Part of a small language model's weights: capped logits, a variant of Adam for these matrices.
Each number is 128 + 24 x the weight over its row's rms, rounded and kept within 0 to 255. Layers, rows and columns count from 0. Numbers have three digits each. The size before them is the row's rms in percent of the matrix's.

# up: layer 4 MLP up, 1536x384, rms 0.0658, rows 90-149, columns 0-47
# down: layer 4 MLP down (transposed), 1536x384, rms 0.0465, rows 90-149, columns 0-47
up90 098:149140128111158108122127140176132109174168165116132109141151145165083129117094136128132111146142110126122104137140156121136152120181138143152128
down90 099:137185111176124090135120185129123119125110147129144162139141111141150143085160099146105159193125118155129116080130152080151108105134115150104095
up91 090:139103125094107148149134174111121115112172141161166117115109095127136095135181156147085116127140151101114160096082125121127140130099097111119151
down91 097:126118167161123086155122122162068142138146134102162134108117119137167096134092149108146116136163155118141142140155104144134119132116147115150122
up92 099:100115112117105166110147110117163126131137148154120127146111143131127138124113106125120133136143145131117200114125076105138151133154150141115128
down92 097:128150119124128129115139135147145167115125128169098127179142137158119111112102105093135127133112084112126135137101133123160152184115120113130119
up93 095:130068120133137146132096116107132143126158147089154099139170125133110154107152117163129171118170180122088125134127116145141093165154130118143128
down93 098:142147113117143124203117110149109110134106145140120152114140101093144103176147089143104142190159144119115122129105132088154139154126150142173111
up94 092:123086130105137059140147083097121107123110137143086161120140096140142143102181097106169147129123140125111172137105131141121123116114131151088117
down94 099:181106146141101129111159123143065154137135140123117082101180118128085141151103128131114135155136124128154113141134140165140112130141154151140151
up95 101:104137112146100114162100117075152132129129149119139124152132137114130131097157118122119177113123110136100129202138124106120174134127162149093148
down95 097:105134104133151161102107085140127174108099097115122117123068144142121120118141107131158128134148102156177105116142117126140101131153131146146082
up96 102:129144114123129171145157134125145120131151115164132127160105170110118132072121171127140080136138138091117106110098146106140118117171125116031142
down96 104:164134131111135119136119134086141148163166136131120142112128105106146146153115129164109124117111135163152141108111148108088082083139136098128095
up97 095:190122132164129167125097097096090085146118121110105106173119159139158149094166124156128123103161131106132136099095120115104092086115154118111134
down97 099:127142155170109188122140118142133142132119111100110140152181116157124094132134062126128132137152167160203121120134100130150146099110116158154154
up98 094:136138086106110104086162141168139130125130145079065085160160141154103135147102079171137145135166083128102138130116115102169145121102142131086119
down98 092:158102139142067103137086122128129074166144114140150152114167113150106116129137127150137120127103149129096093171105093101138104110132086121136130
up99 097:120111127154110172179143125114121096111094119135143159135148141130150155138151156130112145134154151095153119129130154110121156138145131138131154
down99 093:122114118150070105157156161126130114112131125170130134094150082127084098107110162146103132179104120130109117137147144157157110121139136129122130
up100 101:154128126126141157111118170091169122158111059151107116146166137139112133086113139139157140178155111101095123122177126074166193153116146147142136
down100 105:156150142109144071112114132136129141117169143112190107121127111167158156130110150107118126097184111125153118120134118107141142121127115113118117
up101 099:146160139146138115087106119115119150107137170147138102149160127173110170165208149131152145162144145115132138112114099118108157133158124120142112
down101 096:128131140114128129121110142140150123088112134130119136131163143139157126136134172111113161126106123139127116174124121127137128147162110129165091
up102 098:156125114169137121148112130101164115108110145172128156108129133121106126105174125160135168144120111148149120157116133115089137091189152127079157
down102 096:146119157124136133147093142149152061133108104172122158123134159108127085124150117142106113164109149103114138167102155127162093116157119132093120
up103 095:117161093129155081174157126133117130092171154133161117154129052153127125130113124099154132121142133118081090148124141091104047079123098066136138
down103 091:135121102118143134142132113150175110133120111122121084143108140101133121142145078114110132093140104147106109128125136124135181119128148103135161
up104 104:109149149114128133090089157159148124110107145091155119166111133138140134124105132101144135136116109140120113107128084131056116117154127075139110
down104 108:122128149092094157164134135151173136152103136126103110152112129165109089146150160122114097116136112098091143164144092178100176132121137133125113
up105 096:143133085089138114113151128123156109103097127157137141154113136127132130134125107127132108118143141084143090169130153095144150136149130150140128
down105 091:176146152156078108138103109107143098126096116149124110128146101109118152131167114105129138138145129138134111128155126085123090139127153148136153
up106 103:134121145151097115128121140124144145127104112140118116146150105122073104110139141157100164146129146136150146177162120116123105136127124126132134
down106 096:156108124127138105131131105105159116136153142112157085107103120175171154149079125130134142107154108116129147117126114162141139155104161137123138
up107 103:125150117127103121143181128117181167169169115181141119164105193111101107141135140103124121132178175157137094098148173140081172128112168109158148
down107 104:120107112140109150108119083134097113161088113117115127113100133116134120132134164117179161107116120140106146171161142171127108131105097162084106
up108 101:091123102179150126072127126123125161153139154106130146127116121128115110142134111166119132187153127150096100104147134119113125096142173150157129
down108 102:125151132132106157124106135141158140095156133124103097177082168147120126152080132099151164114134120135091127094109138131152110101107129155123159
up109 091:116098132100158187150115126101167132075161118110126115113129178162092108098142112173108136146161167153149155100129077097124121126107122131124105
down109 095:177107142102156099097124099149115158162133125128162135150114139117160138081131151107137119142128114116117124135131082132120134129151134059116138
up110 103:120118133161112135118132135094100091127148116133144137140125133137135137061085158103123129114135135142102081162134115121142125128180154120168107
down110 097:141103104156118126088139123118093160130117105142135087149121119117154126138120131109111144171149105105141084143113141126125139095184150113092130
up111 105:107136091114147099136151128128192116114127180095130131135166134101157099124208110116138146131157138139116114135099113089152114105091100142116126
down111 104:118090102121118074097092114120138106113136141117090139165154109120141108175138125134141140088137073175109127116184145144129131110154117122116128
up112 101:110103130134163111111138158111134137119115161101168083138130132134127080129126129135134125193144110145083129168110112089145106106121157133125129
down112 103:113141100148166151139125139175115128130124132130125104118139125144104128102120094132097106085162106122114094113147119149090110091155147131090118
up113 100:108140113133178136176181165109163110134100078093169139130105096100136127148113105133086125093120153112141111113093123146123123136103171142124156
down113 097:114177127111110171137152149153109124116115103115150108143047108117131106148108169128088145140192116103106151152130139160121096134135150136134151
up114 107:158131156166128114122130131115116160103101114149133119125116162148134135125056171124073126137147150181097148144116130129098109128119176135141147
down114 105:162133109123114131126100085160106131129103127152146124115146129157130120084128121178104111084151125128112161121163083124112118100115127149144137
up115 097:113109105101120128179145155100099101140102165118163141113122111123165111129110148141140115154137126149083102180113131139135140142159140097122113
down115 100:080142129079113118107167147090164129152148142123095103114148116135150106160144148143114142136131105146098084137138151110100132095152148176090152
up116 088:124112144156124095121111159144118146117108119131094154160161114089116104116114088138110143161101126157112138120143159131135089119127168145099155
down116 094:117111112125147112129133154140124140115181081099143130171109123126098168134127138085136130153111110148125143086128129128114113079133141149156127
up117 116:132169129165074189081112116119136148151135126094121122169096127124140146102050128106169144136169139075127106126122128121112100091135147135125111
down117 107:172109175144121109118139111104087142130115127149109102181134118135110145143064138118077145141146150088139114153132130137134169118130147160118124
up118 094:126095103102111094159172129120142132098149142126136112152160146102142096155109131088137138121141139122121080138103094133152137142153138162125151
down118 100:119131095131085127113137156142095120133089122105172148144118129142133100148112142162164133125147145103106153143147155117135103130122145151132096
up119 102:133123149117112147130141163117116140123166128083123148141105146099094089114114152105123150125089148091165144119125161139141130126125102130112106
down119 097:113148109119141126152155120109100131116126119121137137115092153165157137179153164134117116138164116113131121154102156163122126103182152142150110
up120 105:093111078156120116119094121101129115090133118107086137149122087186070098155157118108137134121115148092135107163094127113165129150121128126164137
down120 102:123150124110122099157135134104161098140119155078097139124108108141169142124134163162154091116048119089116109124167182141154102092110135129109127
up121 104:091138133148130138111151094130109155117154115139112144109127144127154093105161131143107144134101121079124128182089086109098103141117124149106160
down121 106:146120151143126127126127111124137098136119142157156106096126148133104119145156148097109072154145146104137100141126128096145157116127135106165135
up122 105:126093113133134119115117105101179105143169112148171137144118134107135117120157171152086108123116153164140162108125104114144133161147133132133128
down122 108:155101127099150098115123135130148086113139129112122161108078148108120118162133123136119198179198094166128131103133099084123126108112090116130160
up123 101:121098139150142171151101101110128113100110077103143111133168105120051093110136121103158125123157178106114113177164107137170135096128076122121119
down123 102:132124096125113125119118154139097106123135138102125129095114115131092157116105114143140126092141122163095148167118087090146145113107113101087153
up124 102:116134159135184116129135137131079111113112167154166140141092120134181137126135127127129107122164135110112169100104114129118127122103077112123108
down124 101:150132100131089112132121157070133120148119136095146112185134162141152115116141124106110106166080135138117144109141125132084112107126064138119139
up125 095:136153145147112128131087158115118156099088153105132160146161109122160146127161162152176136099117156147109099148079118148124122162153148151121117
down125 095:150140118134136159100115123158130120105090167107132122101153099120152144119129096100115129111144118149150152153098170132150115141129133122124141
up126 092:131101106161151160129116153110176119138124145131133132133119095129106106128125146116159116145130104143074097090133184100151102125106106118110143
down126 093:135129138127140156113135125116171151132090127130088126197127133144125144125135111156125138161138121138122144150130164122166129117101139115137127
up127 103:138103146147104083100120091110156133133103084107094122163135170127156134127138145120082142115126136156132156118126145114115139128136125172146140
down127 104:104119130133133119189135139160107135133118076100124109173155127141164116152153115165108123113120121145183153125093107131119135140118122151097115
up128 102:146140159091138096115129140092139101147129129130147153127122149135164119131134098103111144138136137149103119138099106148118106119107117121093117
down128 101:131126163173151099137128102111119130149112111099078088124117114075106108124154149150146119107113159137149104152124166125086115104081109160118115
up129 089:122134110134160128059123099135149118168127166131127130148162112134142146140097079099131109147153137092144118101133092095114113051129170139127145
down129 093:100159113128124130100109112148140116153077145104130143181120102111070088112152117139127127103167131123113115144078124120129145115150136120120095
up130 112:107079140124141117149131144087098151116107097119165128135140093105126117100110122156129103166146133134110144138092106115151082144139107109099141
down130 109:115136141090116140138084149153132125126123143102094129126098135118103115106129152128110141113103148107108107119157235100081110143118162132110104
up131 105:107209130114114150110122161144128121136122140144168097127130109149162129127148142121151118152135160143113097110125103112101119115179109134110140
down131 102:122132121114090174129163133117182124148128163089106114111129132118105141137157131149060140144097149131150187115101113121159123122114155105132098
up132 092:144107102117144103157134100125168115149109086124148121158146147108129144143182118111142143188097148152128110130068132106163131131121121126098114
down132 097:123130147119067134160104143129132128149144169114151125127171097137159138105122127119132152070096168114092112168179122146137129153136156083144153
up133 108:146138091104162167123067138152126114126122120112129102123119153104138149141144147087144141152133144136129121130137111121084145103110121128146138
down133 106:143176095101104159111133130097130114112145138125146157134117142075168109132083131120109146116123161123104143124089134125122114136131139153122100
up134 103:139146113126120132126156070131133142187092142079094123128169161152152093110160121123095124122141150107127087103160136129102086113102106152156121
down134 096:133120088125118131163136171148022117115112128121141143142105129176120106163146136129101067110142141122152099107096100133130150122132136127137118
up135 097:094123095140149111102123109123105089153149165123114147105209113127118139154127157158134144159133171142143108117105131115138073125107162095117145
down135 101:147128137131132146117096111180169087163151140086137081085132101126114107115071074125083095148161107149157099079130123146150125140109168118141118
up136 108:134084114125135156134144061120118163140177126180185107152164160172099127134128117186115132131121114146144084122154109127126134113178120161163139
down136 103:144127103168111131145154137137137121181113122161095115097109120119138128114145155150139137159153132120161076107126123100108124085129110126140129
up137 095:100138138176135108173132120123137176174160140122142168154087145140145125080127119131181141189113122123114082143134126099097101141129111158124100
down137 096:125133150109156120137136125131165152126146114143137096110128136130133165151112156162088137123082090141111132132137149100105114190129136139120107
up138 096:125152121133106086158116115143138118111131180186121153153121102145113060149166126132138112132153129154123094097128148081111115087108161116118108
down138 098:147101115176115117119134119157171083114072121151111140130173124118119124141127143113118128132116117144125151116141198113123118118133141138139144
up139 093:152101117132129141173128126096088085117116154177117114161131120124154080101123158132126111101133122131116121094130078145123103141132171126120166
down139 095:129081159175117127127115151135048124120142105143133155125110118123119144150108146107177145093123160062133140124152154134119142093132134122150162
up140 090:136085145150126129134128077117160071133113098090197099182072128160079132136121162098132106123123137112128189129127121108119122162135166155119125
down140 093:118159133141097123155078115093141107139123120146127121175101154137108144150101110117143083131124177107095116097132145134150133150106131175199100
up141 090:144105119115120113143134158117184133113129145154140145131118118098098095127128113169155132112139133098116129154098105120114185148143102125112185
down141 092:130133102105113149096174129132164116115132112112154143115113109127107148095136112143122141147122111148128163120148124102140163106093136148111184
up142 115:155156133124139133118137128079113110135182143117133116122124143112146127115124123111105112137143158080158132130146131110101110115140106144098154
down142 116:161127127151127101146086142122146169132083096132145132156156128125142131120136160136093137156155146149130122158157113076146112103113108093130126
up143 092:116058096047140112155153120131102096111128163120136087121130095117129151148097132154132143127149143163155104158132119118121148144156189182186116
down143 096:167150137164100119078130154100110149127121123127141121129143130126114137102192133125179135138118154110115149136090120151118142107144129118105137
up144 099:102137151098123127142108137106133129146085126183118111098119125094082147112125137114134134088130152146121091161143097105131129132127167136136167
down144 099:153105161111119158089109129166083138153099120114133152175132099139109105083082124144148125145127112121134147146149133110124129133150088101141145
up145 104:117150114106139123131123161132137097117165130137091149141172144156124093072123135096108123177123144136118148115179117116120138084106137118159111
down145 104:111138162119104124147130121136157135127129103120101105076146114134129141123130151131115134156160150151141102112086111147118108085096118120128141
up146 108:131187134142140091107135179106139081109124106141139100136128125185140153143127145114150115118159153134103107113096142124165114143098144096103120
down146 112:100131134126157133168116108135149069157121108128165126138147090130150138134196132098108152140134101098144110157108136107163100111148130141159113
up147 110:125128076092129140134155100136119133136126191134142100164134097161118112101137190129074149121114132135110083158155118107126121106148079151153139
down147 108:118151091120120089146145116116177151100139118101110127118119110068160072186089120118130109130120102117173154103122143100111117131135152091130141
up148 105:085131128178144139111130120150140091129113088102097105137127097161117130109105112061098125140141140124107125119122140163149189131112107163112131
down148 101:113156144165166135180180119140146127091129109154151188141092135152129057120107106134145135125138151137111130138065090181144160130135120138139099
up149 096:149124122094144113112068134109130122144125144132132136131147148062134116141117107157131166130147082135059111152159116122168131136133097122119138
down149 093:096110156125146174149114137139149119151118100136132138122139167146140135120126106111092139117140102126127094132139085145098192150107144158123117